Weights of a small GPT-style language model, trained from scratch on English Wikipedia.
Size: width 128, 2 heads of 64, vocabulary 8192.
Training: a variant of SOAP for these matrices, 117M tokens, 3574 steps.
Each number is 128 + 32 x the weight over the matrix's rms, rounded and kept within 0 to 255. Layers, rows and columns count from 0. Numbers have three digits each.

# layer 7 attention value, 128x128, rms 0.0418, rows 0-108, columns 0-127
121186087155091108080157127205189095054090110061118076045093085149147177110095052221087111144112095120198082137159146101139122114103113115167092227139128165092234114115100128129143085177071100145063134170188110103168124128141064098148141131104185136149076106171164093210182151184206146164129121134093101140156100147099118100131150140189174216165113140111202107100053218100144129162108
124075159119137093092124071151103114151094114197142164115152212191078097176176159165173106119080156150130097158140047186141095124168100093095191143176130133082138131108040136100096125089118135113113091131193155197097118080120138160109183082091112131135126127109074121172108124168113165152108114084145121132197117157146109162082133149093175163129112187160143125143166184136100185152033
095120122110154123129088177172068115093140097109096132117164129172108109170065102128147144114098117037052150086070168154185167156107154081153147112145131159106161079084125153159131124155151173158134187136146171104156162090159087174157078125133079141179059148100087154137112105173165171123176164146145103097188124152094067062176122110100137126079190158145161082192093093174127104136145
151093143085139146151187148172096161151061147133135109199130086135118138180058158116080094154193166088188126094228090122127104171189174105183132142081117136158103141176112143094147168150102131129155116089162120138118074146074104153142065099193071173191124120081077101090101154116064123201169158111118162174146133120154102096146078111062173098097057122140106161110148097115071051158198
135097147104073110129098088123101133065139175077152161098174172145114167098080121118054074149234136177142095152100145115122131161134069168129144103139122123136145160132143129099130147142194126162135083113142190151142108153127115129216153184146076142131094165164068076175096128068105157081108130149145143111124148141108159051090139167086146127117118064174140104183135154159102054126161
133127130129143095157123154162121133103110095078167079148159150114136144121188151107135112116156103225141142161098144173175104139135132080123121075129130115076106216156128106132103134094088104163102129086166113188112143089148197135137162116094192131114132126115047110172081167128143194135168143133143164128183116073160152130171129054076124090164143133114093141076033073099117114130115
221094203104148137080123193130114131154140101174151127118101116098142094089131170120074145145113080091102160095057107094145076099074115196118180192110122125149096205176084102137120172051177132122135153134193087144136140141182121079159108075104166148104084099110106182092168143151068121117059196138153182178138097090066130171134135081130168121132122105081150175158077156157099173075125
085128084153171108128049140101174150189114178120134091069137112110122075094133122078148142033167106124135096088141085122128111127131089121079137096094106096154129096167162131159167127203108154095160167105066117141136059068088168123169217105140107093163171155135125129140133079147097124123120073103151176129191102166135128189098146113074109176161097102113144196137124213125141107135104
115085160072157118121119106134123189093096138092151113127135139127194144114153130142144173124139121172109179110120094133125160149113168119054086115066159112065135202158173118133085117098154140150136176160121085089078122115175095137091106108171107138105184113109186141136135129150136171164124133193129066142124189122161150096077092162110125122151172167097123108145102125105095117106070
166109155127087123106147104110184142077061128120167141073113147148108119105121131162121098159085137075137067115122131116188149021120156124117155120140146103137169079103147155157168142172136146126068120120070133200094116125097077122106101075141201109142163047132114145203135152126104074164114162115176146095158116095152104159133121091071151068137131102155168114171100104180077147116100
094150153090065153120161068197165202147143122191095083113079101118097097152147206141153106111155117128111127122093145112137060093102103092197138184124142132147146040115110154148101137137109127130096106118126172071124094146110239109116112128094128072118122046079182153153106079141103174090135125149131108155191171157098154091059133157077145129109156143171201187140121128130133189081054
152134097232081136115158181137131123154106155130173085091124112179134157108162060147140201134094101103104171138078075092154130080096098141149137116136127122116044129134134118167171173105175144167168137145087122154111124111081109181169112154104128097126176176145187135103104144149098100131129083130103081116175107127133184073125147135077132129131138091100093123118152115153144151136164
182127155190100164115139114113158091178161153104170123195153170059173143164161160135095097153135079173128130161076142110124107055092157127105164133134109146201121148090125149106180187125063127084150112111149138136153121088199089161183124111049106119108201116110106058096094170156086123139108163191084126141123121056139110099140097112105128152150127132108053131168078106085113061109101
188102159149133165070209121085096141177131135101179130080097133118099089157095119140129144115122074109143161128147138110104156102121122082088134067178114119098113188079138152130137148108171059171169095179084132093143098099111131127180131101076125120130077165135145097155063155167131122114087077047178106147133138148114078127128074116152179147187119102124117177149110123186071149126158
119110062105133092175117077141152082109134166088106136106171101174166069217146120140143119134062160119030168155174117155164190117159166092155176135130080038124157125087089115081118177161093109159145103121078166104119138188123157091145134086173142170168102136147180098183109076097079132175141145071203216115132114135155100115125076125096095147120157151127155126132098115109094162158079
146069058132145185198172115123143148093134132152174059098147113097101126098049160152149109102127135156078128132121069129117139118179139121124194091110153140180132103121108147162110154084103118113126088091125110104115137143106110058120135104136097100157142156145075056157183089138101111100109132119178095092184120128154125170135125084133063163129207093178153122115157162054150143098171
205139086131071120148102091140165168122138141148056111139083146116081112106104172111102123107142108176120117193158160152105098076059120108100089125083081132125053151130167079137159135086147160124074191103125157154139131227173177132136131187099139129101150146179159168127150178133162146115140113044079121167150085099101131164143190078130199139132114143097211130198134156127131115148152
168162179105181152093177116161143139109086177167150180110140107168078012174120079118157087116104130148146176077074130138089182114127164164156054128065106151144135141028104105186084120113093098115141134142179128137116099066115079103148126163164151161121147141098153139034097136127142089101159137137091163159164149088173155140169135047121150133161085113117168093157166153131102098130160
159087151125105130153118160072083145160194113171142137055157134120162079160163136120105142144174068087148121113118099176099114135162247075173167077128160121140145126092154180126141140126019102122161120115069083122186160083182194157123146107147143163141117118066121168166142199148155108177126132107136121103154139119088156116183147091081134093114084139157059126127103133159146170151121
100153138137190117114120126045101125198163071133101071121110174126091137138129122080111133096062115197091146119120156103176063111179054060129124127072127104154150150070075134095098116136123154121149212166106140103093085147156116131167154130125134203121171164130115124221124233088105072178136207093105164131127099130128161145124160142098141155122121110066184082147148102116068181151181
111117138156146154122169081138245134110151126175086150100094111083083180126106217167151097155131140160080082116180113150098200160139097099085151174124096125063154136150105144096070193096143107117169069115078111153083114143127101023156123068177111117054132070118143064114097183126143116136126160114185117145118199134132155175089214161136082204067141088178140117131110133152198162107089
145094115109064097099080132146146122115146107078092120232182114126134116151130130140178142097132153057193137141186112146139059144106172107123146123114154129136123141115141169085115136133148118150148109090163141124059125071113126159106193188094179048103154091126138118111151140127140131110098147104190129159133121175131157159171129083144125142114126134136098130148113175176117173054109
186121194121100090024087165112147130127115178130113130141158130089163024130200128124131121145130101176168041103147192136157118087098088070119101107130129113160096104136089093097157127075081113167166119087130131130176141104151109190175140128143105173218170119170138166144122098122120125158129104107185082163220078102166161148066096144125097088093149111141150166140076088176199126096142
117086175196064183115226141132160181106191129150107125146148155125096175099103127138082148096062130173126047054141111149108139132126127059059166125165092058151086115127105131129060183126085118125136185101128192229106199115147116159145116131099139081112161118183134111120146121181222124148141147097137105120122109131154111058145052130228155056125172111106084115141210109143113153128125
157149074126196142120097121139149099142111138084101133111111149086087135108106107080165190042161174163139133144116182148186107116032091160124137130135126119168107169132148101111111090099150127176134137139224121162136114095156144103090109085141164088099123143081157095170154093130099167117083131191123187119108100145073127100154128165065129169167140122122063146065107104119109137181095
105197119118141047148161181169149200127138119144058141109125174154085164054131119109145131077106080144175057144072165142145145092133172155086162047148116200137156090138179113092179098057167163153115130165113181133191089105105166062176103109118167160108118082104148142124079144159105082144144104158188095141089127135084142137091089117135131144132099160090107148137113137144041099130126
151121105091135231139049120131157060142146157132164128138143152161113127130164181170108144131103099111138155148067134086127152139161149118136196112094119089172076200173185095098123104133037108174082103123149133081150168116131093158134104171172145113120078141135141117099100121148145145057155137147144086115168112126159141176153096095104130161115089124105096154107134145141144085159128
128064101178107165130166100124166162127118052084109112123133133074142152103121181109181068149068193142077092126124139138168115131139157161099120116149124108086194131110103156109104166205132141175129191186129073029143118135129107188128109139171055091128115120066092182127075075123166084138133137139129131139108132137152160126126131070149077185134133173142062115117170109146113138163179
150188133145169126154136133126128145073116132081093163142115167109187112140146086160123111105212186135065132170093116145122160161116109144119121174054095109131171112187080091154117099102141137101086158095094225187146068072108196070129144158152043086114155116118159088158121151174153144137197146163192135126142144094093116077137132098156130159119125088106047077119117203151153104147129
182119163178142195089118102059170163108121142122135153079131140086091069189141137146125146093194155159174118076196150136135128195070123132117153099154090126065088096178160089139153044121155090127088123083140101077116143148165128174157081093138161098103070133140151123160114116098076071125149131130188145164139136129112119133156136147079071131098109137162131132149143160099092089156081
072123189148182163147181069184102138081067145186121109119096056160149179141124069164100109140138109112158158136068061156139096155125116098091158200083182157118156152174251080120120145131129174102087115135125081175115132187140137050135095154095057134173065157125187162186146148140120174141135090079097086107148222165068179098174124116124077176112125138148073092155096130092134144108177
077122106130172090110141132112128116125130153155199126122108148105128080123126160151089204124148126096138148148114071166111047141142158176177097124114149165167129089115035190126082096150075123178124138123117142118091114171101147135141127131128162125147116122133112129168103121090170128130200138093090096088114172106136111143134090103106134098180185094153113123176107099127146074167101
154137192139144114080133141121133099146156160125143148123103143157097138124118135104167081093184096160004109140145143132089137159161137134172078123102083123207121141108137219107110131178145148106107144115187116165050125125116109177118072148080112168083174114112126155109153125156091156120100148162107124165178155148149107195118113089137150084099070086181121159172099133110100145118147
135156168107107123141156168080163142101139132190104129144111113104160104077110119149139131127137140095133149040136081088093169095052147118121146109038106173078157138128104097105139186168040081155120186141131098138120125176152127199145048113169136116098114195167100082192107135116146192115029187176142151162153126088119150109141175105128128087134125099169073127109163129104103108168145
095076122142058119188095099099146101152072120118132089107150180122146182148122115114109121094152111148151115099152151152043209169157105147073118145085120113203104116141110053087120143116137165074118117129136138127119116128100074092137136049108115148176091163138093186174149100174099123107133165156128109118136166102116115194198144240130153161086145194109166157112081092150063197143135
086128155089098108166100119135163131115135115087110120109040136099147181113160093168115107166122039118137127170150165122146153169151099166059128105139163166116117146129107150166079100105083146081141133059155147233141100148128104133177164110083101126242191112107179090182134129179119101111187202114116103165158065126143141086131075144106117076147174104111082150147121106150086091120181
093137125110171136066144137188142167131182111077066141081178161133143082118144128141223147130158208090071160107167161144112142112090120176115105133140149069047179123097059103079134136094157105145158159130142133123223139149087125168088033157180171169154058120136158085099103127156129092132132136126106133135127107124169162198137120160095141075095063137105093208108144107068160135166074
116106089117103056125104135099090120071120160148154075150136147135132114176129153109123137142154121219164078119147145084127159177189196154100138097124164110090153141147130137089090171169197121137129144088136169127074208039078151056128109166139141155107118133084063096115114157085103126160189112077116111115108090154090164194177135123176132103135142162134157105075096073133154131150131
166160149105221192177102126181131157140108116144124164109088177111156159125167110079131143141137156138119165140124074165112079154142090081146180129112114085125138114078133157119137031127120120069159110100129079206209123110157147151122119170154100161211094072140115128182094083168162119139115080100148146083079120066055164163197121097107156166079073142127143151128121244133171094082161
057176121139142125147208159151093162165151128140133127080111097075129102158209108129108182136180044094130120157138152144128132034119153094081141107133124081206084121187168106134111186121125131118092097115098133114089155130095144149115118140154191106075128114057140073137153107110088084131088154128167083141043127161124096131116155115154174150140107115186148168157087086097141087132101
100226160120081185086147103133142022109098125103143221100127144135091133131126220117101187108155077133094170112096107131137090175158104143128092108115192126119137116197101081111142067105101167236137159077062061132121115156154143162135157156191198156146118139119180111110173121174085144083102114108163151136118076078144166180130128156125101160101163122092142097102113143122067097170108
130161155166082090148158143143118127096192146112144064138133143159152196075069063075160127106073086117156127145178115152153124152078082134149141125162118107101092112208147140124119141136098153149143130096104108091150116122113153142107188163136103123154143153166117139139157101178092097067136092117078198147186137121177027108051144132109171120071148104124135159144157120191139149104097
106137130070088151153129121141085133167170124140076132132101156131114047117181120114133129164124133050141191032134111114112093103098051134143112083102108165193132176097093094122153091165125130180153164099105167152109104151097136119132116074088116156164157135058114133109108199153147156151150112156131133085099118171176143142159131188139097117137134138192118138116137133150086096162119
162135126160135163104069135111104068109126094156090076117102136110146150088124131082078151143088143182105134141162176152154092062131066146120134177098161174132127164098115142138157083154178117080149143057138159149113205108064179161150149121089105131148179098102119164133154148048130139124133158127142142139125149186154144138171093145069119156079074151125074132119091134114166105176150
134099080142128175122156172178126235117103111158089133130151104088118127076169146128092149137169057072091159113149105155169188167129160086122049074140133181097209086123110095111159102178141131136091130143142098171051090092170169224067201157150139136148131140145142153150183153121103162153119120108143071080135091156096093198125122198157202071115084118091124110128113114129160132175091
150173162163153158127192131068119098200091156091129123142104098158164148075113108144118162147098131104134077146104140118125148177111198163100181105112137128138141082131072147157161101132123109217128186126101134151071163047092153097144134096096171091145157153186087126086111104137129107123122136105132118126088092109169125083148149088149135120156097078125144129120131147083138136126149
082083079147077159148135176139219090197117093161157077151180126126181148150156174110111127111138075140089083128156103072112130124094111143126138106166144117112103122130138156125083067109127110189083119101089084171148112069111154197155089066098131178081067113129102147149137132159100113082100206109144098123163190087153104124082094137175124117176107115166123102191155062136185143130164
088101142158149085135146081084246134184186133103119121112135123144082152064194150143116158109140069075128121159163138175152151121160170117171149083140102062028176109144121111079220087076169106118117074107161159108174143074173149133111107135043086096069147112127138108132221096084133144110152177091128125079152131176119153156172084162110125117082123073090163138189126141092181117190215
121152136162185127140118091100062155140164134153118073152152118149152126166110171128131115130137060150058128134151087117128122099134162166159175110042103164102136121177149105114157125210130148155080086116149176115149070140148063115134100119129160109131069163113156155078093177135171125165066118139092176139106127101156115113174116135111187099138144149146128109106107161173130088071167
157093170060168116087117154114161117130127148114061074097138114086151139181136143153116170062113100147159178058171111140170140182157149147138075100141140117207086155159141120156233211175104097096144024117145096127141182123078142124102090103111134144126124137121198128117140137078083120109095128117122052148088174128047084137195194151113121176134117192114095126145109094160174100102086
108151085110143142123101104147083092097155105125120137129142176121161148091099118174119105085096156087066127088203108088140141122074154149099172082113119150100166130110066096218106078138175097089107146131119151097124173210151153069135148154221083116047162176194104178156094127198108098112132144115135121173089179123155187112088083182056153138184210126138150115084125125082147124081109
156110126149138163165074134125115132062160066104066145114041120171105127163090112082161117144104135157097109081159094173155195100116124150154143122115123076164145141190151133167094073144138067087177140130132114113095179154135171129141162096141177148071210051084104082156117136149133190065132090134053118074166102103142109129101081061122169202132132154213149156161093097130116071194154
097118171139113115100047174164137182091151115156108172133149137070130196148170157110126155125129157171133079141109098143156085118113143106170177141115123107115141164063112177131127126085117144184134130131112215103139089159120116103139074093116168061079123114136104119118131201059168149096110205080087146106110186156108127112129116133128120159099091086082139140126154161135115146150134
158099090139102178146136102135121114164135103161080141036102161084123145074083111089140096084137145076067149126140098140121120073080155138184107141217144172081155137131179143172095103101151136183071132140106124182117117070131151081175101138120032134112149095180129129178152069152111115141241160154131077142172168120135155098197072108131122116144051165189104136185122145130156119081170
094148100157145084138086166116111134124115110080147242141046113122104119183173165066118164140103082151077157081173153103191131137167123132175061157092141083071092202108131078130143131122120097131125113107105144206127141053084090106119096102101070110130106127157112136085123086152147133113197115122172109168090164084109123164091119121204162088112108122145101122197083142099180119075129
079134177141102106152131142144086103069164175105110116175142107083106127171063113147082174069109152130130153121131127153118103153142142161103205133126156109116158188174111149173062089151118142141141157141153068092140097107118166137060154076087093207147065122127091156154139132115194149058091151098123172185123124107125167066153162094132126075151100169131060110162090143150096130176116
145119141154098143111124066083112194089094128167075159147106168073118145097135226103172111146060143076137125170074093132126162134153114118177133102110218091150062100174159162137111132111163122095177107193109122038196105072076192168134119183119167140166074127137161121188084096155129164161167119147138121104117120061171093117117174079114129105120192082137154115132076138114081159103143
148163069114210176114139167116135124120124157067116163171099135126129137136057094162192123105127172090155089089121116127121204169176109126083093162158153143102113140120163204132149166097175117096124109107104159141099104117173072124115110117099055148185169185135086153116104126116153133133052198183143132097071073118175117136149130153164149171071193095144087065089163183075120151074123
131027143135080138143201147095141173102085111108100068130127185104189138096137183141112171159158129129134126139144102169148115114131117156070121106104156100158117123114156117067165097178088099067186162131128119141068168108081089099146099145113194062194118200108172144109119090165157203152128114124116097112125130121071142087102178134143127169117082095093110167099153133119127120136136
129095135164122098073146136151122094185159120154117137131165152100131152086083186127202097145133093088177128051125114068036199121109124146163153068145142140153167142092146193124142141134135111107136104081115072128098201106147120142100145094153130127122124155132196159133138102084163087197166093122117135127104201147111149106069080091131063160178182141153069140106059147068112138181143
139191112167131191149117136107143130118091185135100108059169128139102077160106090084141124067093107199108158195173111149158193144108109151122178097064143156159117070162139154168114136087108139095120117150090133089157137111087141091130102117146138136137130116119108158119133098085082126179075097127079081103146164104190141131066132206149214113089146100139169135104072196122060097095148
131158172129073157152150153074200155105119077147149124115151158116104125155101105121145142122181101118111020202109167040120094105133124151138182110086118167078079131180127148178188141075133143163092093133101112171176162132081122141151103183161063227153155125159076055088125028104145211119138082169160136129103104115156144146118127100106098180182062113085128133099133097110234189160123
045154112144121159110167112121148096143046151094062122078139133192124121111070118115088148186075085151074161076140165109140123134139153113131126134150127147172134172137165115033103054054104144131147138152073179100082104138150155164108127191175137135188145175161102081132167168180078144134109148104174118140106171162131119104068153134150160110162094101106154132179149051099099164135141
135074156120135127163178157159078107135116113181063121128131097119141101105085147094117169108154148125208104084095096096182145121140110139160086132136187076123144193102133139140170116092113166126168079055151139069132139141096086123179088116139191106118165106130072184167152148164191140127154122137125187098147071125186146162161145048123133069113121142134127178153146211159152124103066
089146084157130134124120144124101103119114102128127138163105115104120145142108116095133144135129113117098111146124079126149177144134118092151097051162118144157134132138133125117106123115167108085112119141117148094114093095119131163087117123150097085172159131126112129158102098107201119084131102154146186107093148168167158179181187133090122123125137097173169110140139144170138103137132
117138100111113138102112166126088150125130162110113150103154140156091128137183170150125132115077116181120160077069124147114086100099092079089129090151119143158108157111139138123159108096138139176117120115092141138105074105156152078119114105126108145128155124139156103181120105116173157117091109131141104122063153062142148124134154215147090074134152114131127084160140121153130132144094
119121102122136103081146134132104131124166111096190126097071141162146111167116143116109105116197095156109140124112127117152120153116138153110133139095111087140143074155089079161155123150113127183165168165164081155136153156119118187124119125108134161159140157087121112147200119085141109137142096163137180148174086137069156138135165084127093154124142181129134147101134144126070144092122
127122099128104126105119111139094091128125109144110103093152121145097108135132088194116149096123122131125164119185152111137115150147169077105103130115138181142090175091165160067100153155098093143090165131129128133160143136127121071153122084141138148114166137106166095137131175157116151138098111122111090121147100137125114155160160159089119136086125127155106120117159083171109115139133
109115133141121098140122112154150136183138141183123110133075146115138121105127091073135120107158132133175081155128119153106153156118113141139109130128112109200147099139159115162159120155105140164152161131127121149118093118133104134125141112123117133157104160103142141084128161126104122124152150166137153110120137081113100153167104123122101110128111146110143160143123116106128108121097
105136158130118131130160179146130126162118092150119122141113153133090087136060137125085179163112050112129159101165165151124107111088168128153167126091128093098220128141102161153095106070189125083126153082145114152048116115116110156102128058136104147133190115164079135133140182165159135140104140111121056095132160173154149175125135098121123128167118156131164110152125145168163048088085
140166139132108109081147111124073116118102135121160104165115114117089137098108142184110095163152128143104100182137194174105075141147108114166152191154131123124107106151140140155115138115128143132145143125119131093171139123099115127080148108150143130120107140098073136096162102109092147135175106128080087148152133120137149080157165146140120093150156128120123126095122164082095105141111
123076120170086153117084159169136151079115178106079168165135132098094141169136155139113149138165125123086183077123104149191136122163128174110112156087109067150106166114127113146113095098150146078100133143173107121145116186144130126109129097169120132175163093124133164120123137155126082126137143095155094169111106121137107155118074117134166139146197119113140131101137122151182099096165
172115082102070124088117122115175165094121157101158115140128098127165185123133107171158163108115055174122148080107141116090155108150119141100154124122149117098120118085116137177095096134117151185156113161133104139121156118050161128098117164183137128140192142124114125135138108184140101143088111123137119154107157137172147096121136126133131153188145138122152104099142115172114104119122
123155185129130123125116146088185106141059155089061123116146120130095059130107126146114085145107124104118152113174154165099169075165114161116167155144130104113147171118099139164092098163139141126085136088152107135159159108116131114129142108132150161166111150120145167112102136158146184097084163159121062130132151118164185112151104130144090148108127171123120081134164116167136136123120
110160117115145163144138076126121117122164184164118133149120124141098113122126146125104097156094157107105130116134121126121114138150103130186170076085150067109128155124075132121140102083146145151128117088118147156141107121129100154093142109153108155140082154122146159112174154116099125137089147108127115113138127076128165091173145093158147166083175094162136168117127137095088106093139
126148136103085114152166170080118128129052159136110142204098116157121130112100115090117138161129137108096149101130131159125115175088146124154123120118153115151131104114124080060177087148142167114080111086135126105113200126153200103128153107142114051126179129163106112141083122153083071133141122149140118125147123151164122125118077155128128164124110101182160137149152171146141127123160
084138135113161115135135041111150109098146110135169134070122091113141116130107126116073147136183113159124151111078088100160065077147116177161168126155138091101160113187105106134147132116115123159084101140168103167162109153085156198089126161150157138127141108114128122105189149124141106110078178122084087116151124114156156059102122095123093127128139161113096126137145114093162121150128
120079142108182145182136105081110147134179092172126173115013115137115121125184146108132140113126136120177149131166113126173118116139121120069138098122122063120131106127157117148050148159149114176075193157098113120121110172169054177165139065123197154096102163072179129147125131119138099140165184136091141133141117092109144108122120102084116161135128115137134053092106078045098138133112
085109117145127127120113162167107161104143145136112145111159110132090101094115103142136109128130128144129146156119092163128184132147088130103126135132153147128168139118158155134133088119149176139063136107119193120140123104152133152135102145153179099158109159104119158106104133124019125149102166113122136108119128129121152131148084112148147135113138126090159096159162160199104131126110
102056060083163117143098182116220105108159093110167108114143112163132134125127075122141160123119135154120131092083116124155190139106127158133080135142091112142152116093145046097141098109117150138110121094142106138085137181123143140127109179117119124143156127101121077147128130111148112117161136177172107128105146133088133145147152131142098107178149138130150102141116119168199070130101
076110133109126120116069128134162171103144139168141105137141071148127152131187110161166134183100133090102156119128060062183120145048154177084141129124152120109138159096115142161147109124125143094148150091130116118119155098143140081124120171143139080123176128133111105142120100140105115096161121186140094128140083104099097123115170142146126166133114163088141110184166081117159113110123
123084209155127081136128087117103112102112129157110149158129132093139158103128133156140074122100160141157116091122106153144142120151070126177148090135124100134086191106156178160149073132125099116144140127124133127141171120133115105161119129118124114121080141161105166108133170122088166140112095140124119130130124100133143109111104164182097088070102120123117146131182162125094145161187
097144132099138109109131128121094120148136125117154141129091147139148154129086158093151156151178106154144107087125138124187087111107106116126096163139171136134129097154169121121137157120148124144181119155141168109115105172137124139133159108138110115119138144146118134151157118178102111083123058077126139171117113137155190107116114121097218095158132111116120122188116100082119131139125
130137090145172137131136096150128140129155151171118153116111150076145158139124117107132114146096168107165061070166093123182151053176095156058081086058128097137124165158119137145152158176168141143089156196120123124147053134115185162126138162130124138160115165090154129116135093122157157085076110107097146150097176136088105142065146097125128145104121110126191120154157098092073187146121
119154113141154160115101160112102112098096134135096113073132151124130169133165095163108102144107109089152163131195136111107134139128173164117134173096138098100099108112133118149139099112127134090157125125139118138155158136159138124156110148131099151172197165134137180127131100141139127146117128105125134126129136126153093146160124141076184141141111059133162157080153092078157104119180
166133080097157095126087111117109192157133136103151111186152127117147128081126167158121040115097117130106130099120154082179126101142098148113062059141130113093133175125078139119099078095117112187129103087116171104095140089097162151141137183114122087066118166144133127123147115118099124145100130151209136159167137124126103199082124151131150087113163122135107134166166125141149136125089
139088107142145135100111160130103103160117091158145155150166078168111143156172125105152151135183138112151110097135114095129133084153161142116177111099158163120138097127137120090089129137137178143135137147086108125153122122139167097128098128132142114136119146128120127202119144145150148120153091111098142123135124098168086135133113128115153089089139095147128099084154068136153102127186
170156144110128108150139047101153112179103101097177091181144125129143126090160136129056131107103097144078191196177114141112109136152092142108132215127168136072158116143103133173069128117102134151127096133125117095103116106137129126119151155148128105119125078132073149087146139096105081114129158135169133111130091172136119181115141114148125109135118167133084102160145077084146118094104
076110163163138075136124164172151102149126157160147098122136153130163155124124088190118105142142104153141095116065100176136139144118093136096064166131135121129077143143132140108183139131047110182147147129137142151123073120082109130107147160121145139112107101095096103084131154101135120116124154151146124086165115147087110098123064115182129098150118125108167113153141147160111173104090
169110146148078153149120124151112172135153154138125133179149138176155106095164183131157112133166142091133120119072156111098126149106137144096137108123108149141105132089116125085105125109116091139143096137140097123094112183143120138102204143138085118111132097136138096092171130152115166128119138156140139186103119081131143095093085151162149128179118080108192137110098127160125131100126
140136153138113135167117113122093131121140138139171141158127126137162091080111169111124036140137132138126117107079150082120118163121128115165079101162133151150130121163147138117106153126115140112116114166161111108103134163080134097073125170124140130127114096116145071153142133138083107158163137145138155149148146146127153147084167140130132092148173138107132172128116120145148135106115
142139095087115147109169137127137083110098184173160140080152149128071128114146081085144143124120105149123130166167129087061138148121165161143181106117100087122093141166080098133151099112121152103146093129145161168198158137117099165157149123100130150185144152131119112126171162184125131167126163162106128121131168089152056082084147116190026081101135124160155156109155143131087054134105
135110158116158129155139142135067164153075080109166131154144138156174103203170167099178120135120168132164148108135109115157136179106155133124149123130109129112135078085150115079108103070119146095132110136081119144102128154138142080117143131077159162114112103171143154151158168096113107150129069144074167164068102139141104144138158173198074096116105143097132131078117094128194097101150
083132142164123128153101130156133115130108079070117156082103166183173145158088172095096103133125092078132116095127182081099121181142148144152080164150120189130133067120077146071090139072129136101198158099144122104109165147110173080134167105117129121143135098190172160175125107119103140134139102116104186097104122110116121133112111147129081121144133060116165118125101130125129172155123
076061122049140108159090097066185126140064110142157135124178090184213108169130146104127182153105096144078164087155153077143121128116153154172161161162093095147103118192125139162137100074165138158126058131160107130149118087116088139099095143098176097153102106128101171172154144152119155076110141131080133075127167140169163076130132128155088132142093159201089058129132095110141097170100
145106114104131171105144107165125173094129188075106107152123060163106152164110108159129048095116163147145094137142099166126157159152069154143120076110185131111123187140155111123158098107084136170117153105089142152182161132112093112148166154155132134092127168074156133094119177073042146132141127161176146097154133107086113130132126137143109112147108077098130161131157152189123155132149
140126152097125127077162052118169129159094092071168186121107127053169133122124145116171140107159180141173120127117123145184136100173086111124139158167162113093135127169163127140169091093113143174091161133117173143162128088103091123122109101119082123130134153154084114120142097107164129099118073168112105134130162126116098147130159116165123113111102170096094166157154148086161138144167
130112083108194110145092158072168150116128078089139138137203145113143124182129085147183140124074124100129098116163140111130115076119160130105105163176121182186092138111127132085142079164178113136136092115135144097129136126139151124175112128091125149143160159144103132104089116169181153129138131104055119108064093081148124153140129154091160137103153095162111126128157088079179124136135
130091112117153120137138128130166107121128130179123152130101059160170114135195109159103120110120144120134171109192124156164125154154129121128106164115091138116160106136166138140139111156077112163104109129113099116143148112135128130128084147129190133124131145083082174174161137099105134176146126178111103109134114128129162108120122152130097097089107172178072138055148134125129066088136
122154134072105121099144088120113138114129194122182160061115176091114129117134106078142155134129126108142125074098102096177143134161102173134152102099162060084102131138093107162163145138195137091171170156163166125156115154143168106126108144135093146138152119119143142093128116100146069125138149137154140153132083136089132107168176091112102099160149127078141130180191141110133078101111
107159120130170097151137147127168137114127139137138094084154135115088142166120085153126146126072147124095151151178130098160125104174146128103086092097161148180108130121150140132103093137163131096148106115095104136149100074112159160144115140085136199131124130115132139104131093110113128114077119121146108114077138105115155141133113125120155101119142118094113113149149151094145113143182
203164114167148161110136157147136090114140132164152144109138139135153092128137108123137084108140103126085097039153114128150170106148138110091135113036167115184148134130153074110146157188140109161103135110115129115172126149099159077154131085116083149112156069122097084148143108131212120067104125137078142163140146148139101058139134118110179166192115155153120117119138109161138145062113
161114104174171143135085146165118143143157117119104170149171145144161150148152129139105126139116153130132114127170109153137091095169082078078117108122120185105148108143114194079115170142137125135169206109102134095140138161158127106109152101169111135074148096203102113143091098110154156124137089147087131152074083082165096125104091148162154138137126065121136114139133044098114152120149
132160118126082135170117105131112120138074126139136084178172125169108173127163100104106130144134149138149124156144095148085131177120082104117189120130109096184111156118084118139187151161086129108091162117120142115203158114089124124131185123095121142161079092138154128096102125112123094093115138062064127144149181109134129085168131127107082172103124161100158162118185117127103163095090
126147135112172108131149110141125091092134087158164124086154133115132140112122145105125142087108126165135118091179131112145129163161130131147130122146117125129120185125080145184145131139118167180167129125133175154175143028091162109153135162085124126086110163147104087095107132075126134089163109066136127143104170163109084076148138098148110099142138159180119138182176137162083138122076
138201104072117109133139120142170154115123160147111100134091055135084136128160140160101141185083126123111222119129066120129113149087124125153183138129098072091149168139113116094161110059092141087130109099186091084130168149182195114090111121169089113107183120147062160147120121151159098141064114197121144146135070176148187078121105157173122111172135160100156144146179145144162145099148
096147086121157109144146173105189102122122088126105123138132166144087192085097108087136129135131123150147066154136107135060137076209134122071138152133128177132113104098094127093108164119106177114136148169113177128163109116105146125123081142129122135172131124105140149160166180141120077155170126110120150080119161161113132128159142111116142091101143130181134142094154098129099148169163
193119100109130142102119153108138099155073137171106098140157117108179154137116155128165087164083151106140128118103189121141154105116090138134180137070140153131129139120102103133191142143072101127205182106148122108157107153093188137148145113138120068138135151096079139127059135133147126134105155140073126121140120115125115095089109102118093145138136101161159172136129118116094121105146
109126141131096165148128155063168181110070112139128129111129099120174134127139143080191134082104077107114153159132140130100107091099100105147147120077114128149087103112078102144120121156143093083171142113146110152125112141161208104195072087103148106139138115109155116145045102205167177124106161118067147129115095116179130100149144138181126093094209140166117129136145120175058094093134